config.toml
n_layer = 13
d_model = 224
n_head = 4
n_kv_head = 4
head_dim = 64
d_mlp = 896
vocab_size = 1644
activation = "gelu"
norm = "layernorm"
norm_place = "post"
norm_eps = 1e-05
positions = "learned"
qk_norm = false
attn_scale = 0.125
bias = "all"
tie_embeddings = true
parallel_block = false
init = "trunc"
init_std_qkv = 0.0244
init_std_o = 0.0
init_std_up = 0.0244
init_std_down = 0.0
optimizer = "soap_variant"
lr = 0.00145
beta1 = 0.95
beta2 = 0.95
weight_decay = 0.17
lr_head = 0.00938
grad_clip = 1.0
warmup_steps = 200
schedule = "wsd"
decay_fraction = 0.467
decay_shape = "linear"
final_lr_fraction = 0.0
batch_tokens = 131072
seq_len = 1024
doc_mask = false
train_tokens = 601700000
steps = 4591
dataset = "wikipedia_en"
Each number is 500 + 40 x the weight over the matrix's rms, rounded and kept within 0 to 999. Layers, rows and columns count from 0. Numbers have three digits each.

# down: layer 9 MLP down (transposed), 896x224, rms 0.0576, rows 632-744, columns 112-167
# up: layer 9 MLP up, 896x224, rms 0.063, rows 633-744, columns 112-167
down632:522534525466549496469530495501538578516501457471544540510533526534556493469449464448455452483464525521503488495496513495512508467527520480565545462483524509440468486481
up633:479495522485478461581477446447492579549495502491504530498500505446523493418492492557536572474549461458537486420448490542482527534518581470552355579526505465501463461546
down633:505436506516526511462481576504536601417478411544561448423516535560483529495539493398540509504437509534462456437414464483483535513530470472532554491494501463543512484452
up634:531449452437509531534538562516489505472494488408434493453453501527491537516540497491525539467418527448498501510483426469516580474509533511429482542489440580442505559481
down634:575486586488446551528503561552554495466535530478539487492565497468568523456527438469542520478515460559480547453506485433551547499520471477471473379476526437549528528564
up635:544537445521523510469533508490510547518531530541419473467479478490443458530454447510519485514461491493494576434524464532501568515440480503501458472516473499473512428562
down635:467571559462538482522459497540478494576546545540579448453532492502433525476398618537532480567530451490493451481441505466420443469573492526497579463533470513512562481488
up636:600454570478544461490436470478480522502534534455503537492563476460511539506469500460517473468508500457504540502514449483537492514479460516513503518462500512520547522583
down636:468532509429490508438476492536522491484440466461464533522454442417509587542482546540496523554458438536555431523468525486575493609479392545471487594521392497504490478441
up637:525475444502474529551446515521554466475509474492479450464444467497572477549545488515497570516544571449455476425492475578490493486476551477549575580541526513512517543564
down637:542497531447518593523545496469572500548468460488509503478512528461427512480492543501494498477490528505504418513513454560433520558503504482436554535503493415481475426539
up638:583515517490471454523495484514586436510412476467491485444460487581446487510498482577540549436532518572447498431473513488494494556484486486490440490516593445500453616537
down638:503452499472512460519540489526499565424484505508505492438423502431465534474446477476413539475498486551488448446429536543471558510506453550504526536525466503459500537454
up639:568500474501505470509520514514478469524459520533482481496475501489488545554508522451399553516536531495501540476544503530529510494511456480535487565527467451515466524509
down639:490417516449537427489508424523559469491503438460495506531511602594473391495498486503566517516475544483459553524557498500491503434528462552510514490475537474457526487470
up640:475542497506480527515479476450445463533442553423438513538490530480530445457479503472455598479483513482519531511495443476512498489480561555491531572454505459536549518571
down640:430412559545564440533488525443530542447519453523485466522508443509540415526473469555495579554448514505530483562530516576567413472498511509518436456462468502419474536475
up641:578525532497429466546439635422482513498526531601498467516443485521451527472461590535499496503546506484510482405458563545473489549460490588500487594468474533519462501526
down641:500525540542511545473555410532472451426492541517503492488514564501514506475459423491478457487453452528465470492478476484512480510495438484518570489563510466566611502508
up642:517490511554510442518495494559460481524498518545532482565507548487533552460519462435484441472496557505477544436472506589466569501482492480493466469490484482471538488556
down642:549512448473492518521567467454470484539454438542486559548445501478466508467452478496502509410460396538466532461494544471485460453528525487545500524514490469495509462493
up643:471491526532509504481553461502474555417554518471540506494472419522542569488491474515505567522450534520507486499493579535421501575440474584483458515452560521549496574526
down643:536469478507528519540469506479427484444497500474478493498508500475483481471430517468495497449506535489468527484566514503479476522523507499513487457534498437535510476442
up644:439464580480482530571530460431542463506538472454509530516488454522524510442529605509532475523451451590481490477476580428493511488441519507598529491516472527441457556444
down644:490567405470432453521582526587535519614523517477550523511502493414503492459463482479553491523525495433609417470491501495520461542524509520445457491522524531573443532425
up645:559520521535392512423491545557508456564452477465512537542432534550497541548571496507457493512514452504519534466447464471479519434534464506547391426469487517559518467477
down645:529452440525460435473530483548538408541582514493578481457488548497545431524581534458498457483460417515504506462520451481556548518499528529471553543548538505525489473526
up646:448508480510584527486551494502528540529490479503470538401530480478548496471541532496441590452510515414560512470463454572575533516432477511475430519443527520427505559514
down646:527480550566528516486407530466457508518520550479539472511483483477486467538469436532498546484494467502480551481515545384485568470490493538481512530476491483529554518498
up647:483450493508521469462436541492463538463520471456426402438530564450463469428557526536484529533534506500494431506461472535495526523515488483532456567536457560488497425482
down647:466423531476465518507541437478437470526484557454526468556460427496512483436440383512512447489510479520511524547531482496479532460487494463362528453468500513506459505546
up648:482446433536545440515483539493559563559554556501463500465516485501498486492543487523462492497502434468519486489500500464474477504465549529496556477529494505502456505481
down648:425514517532494543553525491468452502546493536482479506476547556519500502501444493482537577458517473535488531433482502469580500519480474513539477466502457635482549540564
up649:524516455534539505573481558490459496490520531509538528566556537531547466569518454492435452478462520504522506477517515461478489517555501522526496554515500488536428538520
down649:466450501538504476458517487458531501417501531525493447473496525503552472485501496495506523535563528477492485466385470479485484505466476503503520510538463490534547545464
up650:514541448525545475592475519448510498456490524593609613511510502473543531466495567450521482477516479456482517532494532458535442476527523542487456472437480543472578436439
down650:508580543484531500466501536522469539477518452454489487517477497514512500457470502502466450522466430525453413449534502491428468515518508465435577531554520477490502453535
up651:549533438499529406510493478468534529427564505608439483541485566492509523515525509456522491476522462533523537466510538519574455542460489505496448471465454459432487485586
down651:478478526515517507494535588514467487506473498469493496526446498481553488523510459461487491497402494514447512509585453532448481526402505559536493547507499474476549568518
up652:502496511478539508444528455453541471473517550467565513545589475548474440428499525499556520454518534493523451468527374527374523573543510438505547470523507465569521435504
down652:431441478491505515447552503533509525470482520503516539433473483488524590544477513432445482525461485502559492529448497474561482473525525484516551401539506549439559559541
up653:575503464554612530545502518497427501500496544479556499526491457562474470515461523506501472503539550511509494458537508465501466541487521477497544520554485508475567499541
down653:552452457496557459517472531414456500581502463547475520518512492521528520547508538435463509512517500479592470516542486463557465486527513543492564560528517488540463519529
up654:486506534537515574550505501435489500451423498515437483554518466454487398463494510464470571425487481455494488428513455528506447526500526502451456472509455527486541477536
down654:497544493436537518437458499560520457465579440441495557475474518483493548416544472546489586502510428466464460548544493522525507546526483503477529557439508500529559497451
up655:489521506476492487456491544558508500461496525437572481438499510497556526507433476503429415494490485422530531484541505542416539501535480545515514494489527479521522530524
down655:449495553550569549539452481512507476514529538446586532541479479508516460497520505488552450488506559480538500522525524454550532484464526443566481492490455499456435488445
up656:504548511520502516451441497508499395596450458515441509483480484496430492531541520485468512448542432525527573523516535510493525452496496479578522478490518546537499537509
down656:433438534459517496454453561531498547519534518464561500408554510504491433451480504533478466524553556599505430513478493492506535495520505546513465535491536513551527515482
up657:507545478500550542416461495558471519460390516450529486484472461480487530486531516484502523576526451528592511484491525515545451485549489487479555513510537467516446516467
down657:534404464488475452538583446480490514451474562485473503524551502498515516495537443472496529470529509421534599486543494471488513510476554490449516485507520488448472512458
up658:522524443531451528510519497511445504532543489506511559593564456521460427522465435598456510523561518521477469518543478437487468560478522531521542435550499552533452452545
down658:512490482511484492488537598555477557582464553502486446494396562501552506503508540554548533494449473469537547530554608530497550474546513519520486470437491508492515478496
up659:538562523559550432560503522476502457504435527470437516463460491523606462446509575549462478588459550540514472518535482533527454529523507509508480573502578532485486402517
down659:523487538451407539531463521532501482534524529520487560506549500559500441505543513446521437500432462545473547512513514496497538544533442517511520508467487464478461552448
up660:465438506451547467505524544482530531485456445478491419482517456494545557482545507549533505495545483484522498574479488451497507506487482517531513486510506499437503539441
down660:457511545522437524538462547505477499476454456442513504515505524459549453562475570499429565501529533366506439523478515510491502499554483565537472505507492463457466491502
up661:466492555509447529468417487510541457483498533408607459532496508529578465517587477462496516519553505532445458483472471507480519575479502531525539538563502592608484507531
down661:471463531516492512470496540459647519568491535456448501522444549497531485410503508521506448523438499600519427511545481448502398517512568419460499593568483435489456476600
up662:535465529526477526472531476453545485577603489436550527521486469492496484481481513503490499513584454478494436557489506496459483457457527511407478461533513542409469503507
down662:449578493551524533501420538514429526502453489574551492484516515506521492471462528441491526424553535466543535489515565533528568532560489478590511477488481452517513530498
up663:543499471515534566463485491578483452485525470467497516511522534495518479483441470507508577444571550528468496520469449468596454546541532463506498506488475542479502470541
down663:514443525524450442513544530548598532533568463535538503490499565510536515477485507461540469482472499491458523487510480492464507472511463458507497450494418556537510506542
up664:527421538457546506523537489520521458502581530536419449547513504459547473495486508500484548506546580506522426497508546544548484527426510601520480495484518470552447544496
down664:429489508496579524482472535571406592561490496479533497515488533486540526520468488565547517470470485451499577535535543458490558541517488480471455520518530598482492540505
up665:521528512548540419494458562486493514495549455517486519540469531503482501501476559493433493487492496522420489483571450474511486531555551551487548517467485473491433487402
down665:602509590502465456452573522531456530416452524483482531465547468519520507501546478464517457618474500566534474449562610490553543520456560546507529524523463556498580491484
up666:573506565473502445522501509461500432485530510486466483550484543526480538499511539515465486437553528487481566541522487552489534547524507521468486453396500573445463480539
down666:514472468493465484419512463489452520471484463463455486572491502491457516462452504427536460532510548484518452480485490505552522522548529505556557481575510537535498405566
up667:559470471428532487498453524524534485453456546448473554460529516453449505457467436472467504420461529537499462530479466476522432510515542556448508507482463452480479496537
down667:510480525451492471490508459452441464466532473567486522428483503469496530524536478458502493527548521453470467542486484467505554569540517534516541453454500434511516525504
up668:503496465575460492541519516449504494445493502493481544472422483539551474487543426446549463574488503473509426493508603441502534507474526490586454469487528517509549503505
down668:457529482441469538474486479505561524499534441491556567500512495445452536592525506526496533477444537506520558478492488539465458494519548501490434476513470463519517504493
up669:442454573501481470478516481443454591481554515497480499477521516448441508594480501500473480504449519551474525534484591505529431528441455510455538539514489564549543453459
down669:524488480493544560533493501481461483487522507502448493478479596469523499406528511472501537504515592459477401522509465463492507478460514501412552560575528483553486477498
up670:590513417546561510480548540482470519515525487575534571458485544545508527533480483566473533532525515540544498490480478470510429531541518470548547470515524472496467478533
down670:504515507483514473517497540455546483469476474435458487512486475555532468499549507430518474467508524502489457473480418512479504570531483482477449434509541520522521470565
up671:513583479453471494459520422465512484515484525492475545473422510568500483529504450492490462462535485481497505602533523553526555455474533529558526498514501533569485482489
down671:496526455537487528480440562513525547535512450508535448519512493522538538441543499490476510528486504469479459542487471536524483501487536474556496461467458430565527466515
up672:536442550531499537573560514512509476510462496477564467482448480521487445459488540477477520507524391454576501516469511482564444493471529535473450460445454492450471477472
down672:466593442542593560431407570464503576487464455490516499598458501541529522435513577462436487505516487593543510469532431536523482549518489540495493545494459535505435458495
up673:483534464510530496484496551489432474505468602509495487474525530442513481478493533538518477503536479470497504515522537466541498455483507485511527531442538416453467509531
down673:473502516517519515462522445503507481496530473486548443509538470471505438517513493526468626513494491426422511516415553565478456509476490456475444450518515518482486516517
up674:527539472423532472479486552458526482494462465579485512510540440485468596518449555483482456539544501563429543471538507477470549531548541478476558585563485514525419518468
down674:481504486565463563449482452476527521529532509501541428494433488482499450484513474481552493485482513433466485395494536558505475466472463534542490486476461535501523479537
up675:493463500513530580550446486516460515533461475534517515457500555508490447527483498508507415466524471505495486533491473502494511485510488520494495532482463483517451476509
down675:472507512531501504498553568407568497572559504519472432515493567450424505450514475447542435570509440556451570542459470529477512550447523545468468570453486487493463446481
up676:462503517515496487491442538514518492475510520472501516463496603494584521497470528465473516497516513498494502472450485483573431527522513513484501510428575540465477480559
down676:496460532465480571575476492502487521477496501443473579540471521532480515509494547516516511492509558456516528547507523509493447493529571497489536555554511517496560473449
up677:503523504469486500585573442472491500517544532418509484462461534493524456452538561444533531540479501493515484543502485425520517538429531425533503494458466522488500493462
down677:460515503520521524510494502460465424482475551516464557533455529485486471479448476518484487446524518485504578450445517480574438459436421394487467495416491547532527542515
up678:470551489552474551440490542495498496578512591454515472460474572525515538528453482428506480552470517540460497509523460538457500464515467512478426523491511496529549522559
down678:487528513560541452567506506559524528454541532428503523534471447470535589472490546512494584418465505528478446506527527503502484517520585496552459502529497497576465486493
up679:529545451504469497567406507497539519495486536510431521447503429479531452482473444485551494514499518503495534461583465524463491552501525466449550551470499504567516459510
down679:467463526476506535518444485519530540543537421502491556516527494498432440518459489479477500454510494471554544472459443505437450544548497540485595439427475449507489531512
up680:518527478491525499492468503472461462547491434529477498480458474519431536491560500514452466513481477478509492488513507466490527528507485502500532532515503439509527577503
down680:489525483498441480561540487517514471480425523440560442535538511465520512499435553501513533397506446560545489465544512498503525518503446512460527520501500467491476508498
up681:557511495518557552494513542523547571451561506458501493468529508472528534457491486478462504578487466501533420496458540559484468435525526508490519491502423507473542497462
down681:466544441569447552526483510505512516485571540529451523516515442513446451526423541527545463464512530535510465425535479473506542479476546413512542487519501530514485578519
up682:504409460511550620470468494512510486526508444464514539462510468571576508455514512504498475473499544521506506425557487535579548445532464479497550449562503497554503427478
down682:491504464500555579535447507462575466498491446500514474447519527490473443484540438446442502522533501523442500487515485491505459508559524549463511510543508497466505497528
up683:486497538504566507442537551467517608512517562471475524533532556417487502482510542475479453537461470474518434545534481483574505505463515459509458488504543469430499474439
down683:501524429539449545442494491490514517554501534462525498525523467510547559533486503522499517536398476422501573539483485543498441586466493485507496456540525522505499505508
up684:470546517513561495431523532491509521576405497548473561537535565482573471581523480586489492492458534538503499480523401505442492417487548514533562496521533522500627461487
down684:511427539615503522441551563473576509468465549470556515525531495535553519541490451470505412517479494422465509502481496550512551439576489466501453495519514486503526419469
up685:539434495468449592495575467396493549507450476453454507434458481523573429487494496483463522534557392473519553499491511551493528524528515523487519516515577483481457553517
down685:473519455526489499497528568476489467551574453512491527462513545516419558520463553481483490501465500587483479514473505466520484546539516501458493443440459540625536472497
up686:482480512596558514518520488574469523499418524543488475534434505458506461490553460510425466504511512522562522519417425494492480497451475502544496513533497483491558539466
down686:482478444416433430435522552522536543459514574492436456468506513500505562528608490429583531467481517538489430539534470525576556486450542471479523505458477513492414458469
up687:519473490441531488525465549517565412471515482606511494494545511496472477535425542468567500458512460427582454524485500576430517449477506449448565438477496522467457521480
down687:494572468521527478437496515476446554458553462421543529525570501534530518487492506482527529507492576621469427552539434427536489480465466495555494506560568535512453498492
up688:477477462469468427497498461516470533479475501518537517515541479499482486507554500450477471466538551523475519524453494498495573572472499433468410470550525598492492487571
down688:547479552464508558498563528473469458506503523514531441464529477478560500564532502455527471467493457494496485455522485565491520492504527484498521512560488477503496551504
up689:477433459493427529463477464545559494544483468486483502505544509556527462562389472419478484585547450512509506481532450470490520524552519463518484527509476456485479523495
down689:535549519544479507554468529481492501492521467433426518488499493532459485562526504501557511591454528506551585502479576474587533517504554527466516483508544529513487525449
up690:479511432509496518477535494403524467441460476439483455455576532473505451511490501520559478512525502410522483504480507495548477524483545445478533555547500533470443518485
down690:452468550549485438498465412539482483487497429420436516529441448506559525461502506503485554534485470456463548517470498539509490470527438540496540508499528459501513443492
up691:446527532512383596541443510592494465495505517470516477509487531493567560511546488456526472477405552552565481465496509518506546489497512504516501613491560531495484561461
down691:542546575427509429515488569485541469501509426583563479580476464531433506428535500532564478443496469549572503469444479470578534444453446476545479431442495506523431482515
up692:513455406519499389481441493455427534545523519542477449509495516510541548500507486488512570475462526525467525464492596523545532614473519477502478481426500492504432494476
down692:512550477475450572485507548549512490471491508460505544461487443453415442551440429511458441436516491424511515467523558490539536544545485556398552466458507510440432509475
up693:507465437420514468543531504528522508478493578483421488470467567506510447471548547476459567450500533433498527522551485536573473433500537473504481491514552489535532484525
down693:501487438542511478499486504501497542550559450550533510521494505470566497421513513436541550569536478533552477455553514428486510473467484527558509521540514482520526501494
up694:502530439504545574492500520483497543554459452496489526475518481474536480502509472478502494488488486466488473556457458611467463501529518503433486539524474504506492516418
down694:503478511540518476519579520496416530517512482459530447425431477510523553458518445511514431433435512511570476478539524435544480494551529481509515435471465461470495410619
up695:556547446565503506469463512479462504519516466525441466524459435530474477533471486491531463502518515533501458560518530446532465513532503566478471488498488604489447496505
down695:442456495457599536471507493527532524444419514493532495486486500525464411479497501451525521513478470547390557514477468544478467547441533483536454530498452491566531479465
up696:506427527464507529471514442537534550473478539438525479534451475476520488534482487520516520439584553537467465481460495463431509497550500529525455471471457464395480480520
down696:486489492528462498457476531480456475466454495511455424523554475477483458446423526536607480466493446589525518533512446484458516506510558488472553439564493487507460464538
up697:532522471467487626487518590513523506534492530485499519463402488487538542500524506471496499521501477557540563436510483536511495498507509488489540472543462584475501411400
down697:551581442505465507458437526460453499564475507466540438535470515565504497470524511463475459459487585502499448528503445536469509513541486544515482429563502488494483506439
up698:473532518513446495479508562525575514531631485568506529523499433501524462467558522473548437437519486531499458484467511480510454617480517472467569494494445497514447431489
down698:511447513519517460545539519490534496499496467499456510471443487567448530467512468498500436523530543455470544525570453516492526519504521522463488534512465522547467485406
up699:499432554485498459445401495592504501514466489499471429500466465517491495460529493525439475496491493501527538393520503522466537484588510424464531502428528512466553496481
down699:557499484509468504510457495498471436463444457495492559486442495489466497403524469489514493475490578531483472498491502447552533503484499522527490532510452499499413554568
up700:539542438459442546554414556429522523531488486470435442465527488504560502520461447574514418482446513486514517437444494510518535553504429508529501555417476521485511519523
down700:539489420473506473522404487522519462497474529583518497484530488520496532487487484488458530452590489501443551506434519592487528500525525518554495523479472504526479518459
up701:498494491553491498465465471457544540486515470491544476524508511493468581462507491477516541570516456497536445520519505542497567442522518534439509452528431525529538485474
down701:485432453469442505450443536502476519502510577480492504425503521529509446493515515452503526457593452544479504529506507567569581506521453461549506571543499484511437478542
up702:514479487440495508474515479502487441529526458566483500438483503520560482377501525518512543512580477513538505439471489455477542526494555533497575476456516491532561548493
down702:510471473458473525534547511514414575471475419470489570450489470567462483515553488506523531539468498528590538541415587508463618470532512484528518519530539466524499595479
up703:444496509483523556506538467493536449562524514535562599505461459548515532496478507466475548503469494543534505495471527506508475487484464513499540473482463478523514510448
down703:484466508451575554426416489487477548534438463503527488482474530565501439492522517429441512502482526508548482496445498530439505538421502551521506527540535533482501451465
up704:529437523517464430400547534456560569553547543510500558461510521441509586475542488457452537521444473517406564530576455485545475437498459534559451459474474463463481561475
down704:481471520510506497500524496518519492495555537482509482607501504509485459486515513609542508483507507514542482512394476421453514480510491502467501476459527510453492499502
up705:494467433569561474500475484445475493539478480471499582492528434523525531439495502528433508452555507464479500497485499548510448463526559506491516465519495485499505432511
down705:550414438425484532518491467481592489448488532421504458513525459484526521508570510481529501488427454541503467524543442491499506504542538524452572536482414428521496484537
up706:568479504525523474466507495487445541481515447521514491504466488460463461524566529519494519551524471426480468550509525470485475440490467511507452526475500552480476563523
down706:521518487592480628454526463472497457456533492547569546523533598468473478439446481521566496424555492512505487512425518436535480503562468523519508511563468478512491522513
up707:451538556423517534486431542446580386505493499484544569441552492481479450500526527497495472463475547554470522522527541520509486549540465440491530501498489563522501445443
down707:467496556440504475505512437531548507436602437555500443497474409497445474465471512500434493485514506532562504474464503470505541462455503480480472514441575524418488565557
up708:574508531524426515434444425495439504502542519478438617529483521527412473507473463422475505506494534492472502515486502471471501470550491531532533474588572488459482484514
down708:453479516535451453544503525510534461468550557491496399503562520563484504551577415491553525437534492456452515505531504531474529544477500535412526535532495509507471443462
up709:556429480587542453507476555576481528564470471470517491494477555577550520488570487451445435494549540474517515509474481470543506472522429445426504445486493487483485481455
down709:471491511515482493523486486477507479533491447506459473453536500484514503585443524494418437570455530568519494404541473509465414480420552521426508484507527516517561506493
up710:512506379483493512503503509531481504507461574485516498461471487513507436532501508538576516505480501507573508455578496490505551484522485527505561486442575533491481479530
down710:438501436566470549533484534474522501417489500539538502500491403525420488478527568485497539487468538519512425502515527486512557522483507485449485495421523482478512546512
up711:519537540434500494494585413485483515497498544517448429533535461522492508523542487472450537534514420460470514468522547493489525544533535488501544588445464500465491522541
down711:570408482491474506504463435531473512535454532414468457548487514528528519534532489483465529496514474528455512497480520440525492504521450512556530574495497477583445479543
up712:500528477475492576528519535423495533515497474417481507530454490450502450556463604495552476525438594531518509458529549461509486479525508562492530496537485542456472626542
down712:465560553449538477477464478522576524503504487533415543445477566466485485542495507557451481530475473539462545472500440549510501464482506464554590494495528518534539443543
up713:504464478438587479467481482491453582573538518548485538485517559518453468540497502543534467454563479507404428531496556487519525536520459520516468552573483553540488477525
down713:466511483552557498476449456553577504426476574595463509551525583496445521502495510537432512522517475421550543477505469455501540485494494503501481448493507483525408497552
up714:485572538535441491513510509427473500531514494465471477505475425445474555534450530499476495524515521469469587440511564523490541614542532528501475573540514516479474635494
down714:453486454527470482477524479489496522478503512478535485414564487520495531459574531487520490528560500498494455530495501531466556511498524464479518525460460543532514488457
up715:508569561472518546579486484520452501530544499505549517461476444517494475545578448443458507576524518461509453575541500457512438479496478486530452491503525598532487539520
down715:512508493542466462526476514507532485508459502458466499501559507585400518462490503434491485501489504468453533442490537450384521429545521478505479528461472526493459501561
up716:555498567481521507531484484498415520579595479505450548581560484495490473475480500515538506485493445481504556464517527491443545512502527544527522464535517482537483456534
down716:545471530466514596514417564515456463402523456466542513505483458493501480494508524387466484418575530544568466536408439554393494525498437505542547445490483505498448502491
up717:535491467491551435468545515518453525454473524506510471508498606464512522461508523506470495424431451499470503502478483477522623462498566473583452423536518516423477519500
down717:507426596505515537534434456538525509525536476533503519505469449473486491461484510517505484504583575465451521544475461463467512511484570487415513592485543582496509500472
up718:512526493470529540482421574520495430478480564505422518487539531496397484495424509447445459491548495527495490499543491525492503539569502502557574438488478514499464517512
down718:433472477561496472490549496476469506515440382493548478491482505608507533512509516477472571582460471466462447442551469445434530451505432542487502489484472468562495538526
up719:471518498464559498552576458509524486519461472418517573519499481440446476470440438455526483516473537477557493578597486421555504488480534484466546497589453601492441461470
down719:563451523472504467540457446490440493468562550541509421521481528447447536542538536593525499469560495521509443520432499585463522561461448449486438436488439470550487473516
up720:483482504543534517542536455511513509517479482490514503539468533560525505570452435531499465448517493546474459511532536516471451560504510448530552558444441529503452557430
down720:479490517430498505502528595399551540492527490525489451494536555574441499520518470517509522513516513480458507535491513488499548524489489488509465567464478468490515507526
up721:557599461517452509453468561488456495492486603472486557485467443528459492475557507528547520529518582559503516513488540527473466542559550535466469510593439506575501504553
down721:539535496467505508475555471522488490513494478448469527535426536469478531524431440507487450450445475497524485447494472510561547484456548546428426506541549526527462503393
up722:459494483632561482475557515507450499476461455467468506442544585454523433516449510439474493529474495476546542499494445583536405449529508457559591503519570545514507443503
down722:525487510523476518512480506524474483433535436549518459501469531492541504517462503482507537519516456519495517471544594522480527438518561487580629459535496550519482524490
up723:453437403485543539484471523507502502391493490495505540553547542468521453502546500481496459476435438418500516424500502566404511500412541479469525518520475498521477528531
down723:507523454478523543520550454492461542466440534447493471494540516438548525534467510481473557460471485479492455505459445555519480517521595499549436530545492600478492485467
up724:545494454487487516484500477506464489547499399544502480471468478511527483524506528503474482461545525562524495513462437531476528506484528457471461526547443523547519439503
down724:483494550470526443451530518445511519426531509456524438444531403568507529554492496523465445517414431451486546519493461477450518497505498475530431512525545503493459500539
up725:587484552507476482504481500426515560450473548465460507533498494529512380523546557503565497552475476466476517498435438521604549509507508554490505438428437513492530506460
down725:446495536524450514532592504505466502473520507543587474441500454525505514515510485549460421498507557521600459560447513570493544510531460539509512533470534469427502459519
up726:456534471509537455501445546491505593462483541449404530525449548513524519589511533401446495501500509522477504454526519553557514445499464531544435531542482487465548505407
down726:469523529547511478539501494514481535477568531493452438441482489563463387433408468464474544456419492521452467550525633550596495576536412459566468520507481444558490515511
up727:480533610466549548486525498516514510550472476503513484466543528405488505475524492448498494523501519505542490452535536569426570521525466431461442518445502522535463475469
down727:407538402466502517475573527474564488486428433535486504542529433479529460486466460513443463489565483530438421474525510467494492518524534453492552496522520546456519574468
up728:506534471473492443558506480500550465513476461493497499456477497551529464545518477422504487513509470476462506442427542496506519571492487488487483413516529476453516486619
down728:459466519534515520588535470476434519480485489522534502455499483489475559546474514467465555470426471472449515557416520448493449462539557553548559448466488532525471556516
up729:473507404484486547512486560583390519536486569474571512484506559464546519531546511538445533520509443518552525493557527534492454498493496504471539500526536492433541512526
down729:523542546492523473559471515471568483474510455511500533453512512564540527490413508457516500520510569446529545494533573534532562460472432531557407506537480552534484531524
up730:426422488448487470425490528508517541517454565472508500475458526535542498514542476510482472544494538495507465587541507448513559480486492499433533491459534524492470487579
down730:493549541501563488460465456528477453467519479494477492468552518480430487432497490450503509489541470457494511485495537458501475505538453528547483504530569513500446517495
up731:441606514546481460475437475477545517502530575481517475492521474511541553506490561489499516452529442528463486498524509465498551523479544529562509475449492566499531489508
down731:507434500542526552498484406516477460493509481468419504514515473508476514539497474453529541486515534538516488569541448486457560488467536599467535510503499549486553496491
up732:485567475577439464513464497577504507462444475457364472473522528521545518505452522542439448493453503555494489417499471525565502502463467485461503482480491537499561444507
down732:524452564503503532468505488481471570475617534535516476458459529416584444539516472518455495433645503462517564582510472530468476436512503530525512438450508524514504477592
up733:500458415469489496524529595439564446545513493535495512477448550527558453445540506509485491451406522501530502468522486437510514524467490493504441467503491555490509468546
down733:505451498506539556511415564576492532530508485475490518479448507493519492507486439499551476531489541509518489537495450484460517451519468492560512501476573493512422506488
up734:520434479460544470489524499458532571487462515481495442591512435473543534494528549517504506512499502503576537477521561499479522519532461541529433431521509495531467530467
down734:522454533563554517548524459458509552433542507500510500532535568459493501508498493475503398528584596517518506558479512497514439531479512473550507467520529482475512561533
up735:576503535521541522485525494544434443485536514496481454440543466509482536468522461477439494491490591468568479468556495501425461442494524469451536395419540553495452461477
down735:541515443499461484546444588480486509527513518447549427539468543431562518502538497455520547505540454550475454523446500469526443468479472508484417547569529467435503547546
up736:524455502494558516544505550546487461553457485469487532525402506556524453488487544481506547523562484519543498445427480530459478497462448475508463536539556480494564492477
down736:491609471546521478460536523511549534494571484359545481560481503487434537475522477515513476504515545475528528452426488547518525529516505518541520513473501514477525524483
up737:431524480523477501564463540546543462466538558443515535450515555558487539495545461502486513601495572475419488460511495545541532554519432564528492586563574478494524415486
down737:501524498560464486514456508469467466527526521467446503513533501445537424536444484472385505500534383482500522393462558582492482486519489469509494526521512499503464480495
up738:551466524501534517478484519600473549518432506560485549473412511502483519500487468499436562518473495536451606486530511530450469492472485544506485581519483500542450529549
down738:494536456524467550561527517442439457517540474515527483530528593536506475476519537470496527520432628542573515459507495497558554510567500484526514466562561489486529593492
up739:557508475552555521430550606449506485460555442506526517572465512476538529449536529493503493554517588520412439475609496541496487525515453455444526528520538526496430486538
down739:482536465519557528515454504518537497474523480545430548453488559546556513432511581519529475482535510532495520520515395444396485544513460457497533509449412476434456518439
up740:544400528473498501574487517523447523523525496554534549425549539463558478530518471518434525514480496460531530511521524491591418519620540479447492468494518506489429463487
down740:573520526520477621483555475408468497537527512523492509522434485538486442473479485456470524500524496529577523444520520520517452505511441540454519516476512516529471491508
up741:376538455558502443535489605533567441545449417476425558436467519483527539473491546457553483468455458518472529458532525506475443509530479473524470444512500550562493504513
down741:486507495554524552499441490449508496461495542508513435462519493480474529559510583508502502476521491497551520466492534433523444501470542502481560478454474511526462517530
up742:476473523469485500543435464447534520474548549537452507534499445485478519516541504475490494545442401515543543468501524435531447500466488460526505487521467490576483507472
down742:552556482484504491558506472507549444495508533506542470476499478518490498461588467544563523446468481533523492485500482466396488466515512517456471527536530497495502546460
up743:405499507533486407514476395498447525509483517554509484521529550514490551505433498486455524614506447516530520500515503500507500500469559426483472459480548517525491505457
down743:451513474500507501574517479511565539438507535450498501522485493478488451464546404555477496430558514510460453600529544527438509495530558557492538570427536604468494509434
up744:506569479585574505477499498515447429482537493534549493518534512506429463453455474478496450540414517487460514541401447525538586502512522490555526502562577468436460473461
down744:539499526508499548513572501467529513566499494509449539515515502523424507500452515541470555491463516508531546535538499452567432574439508494566491523462441524459525518454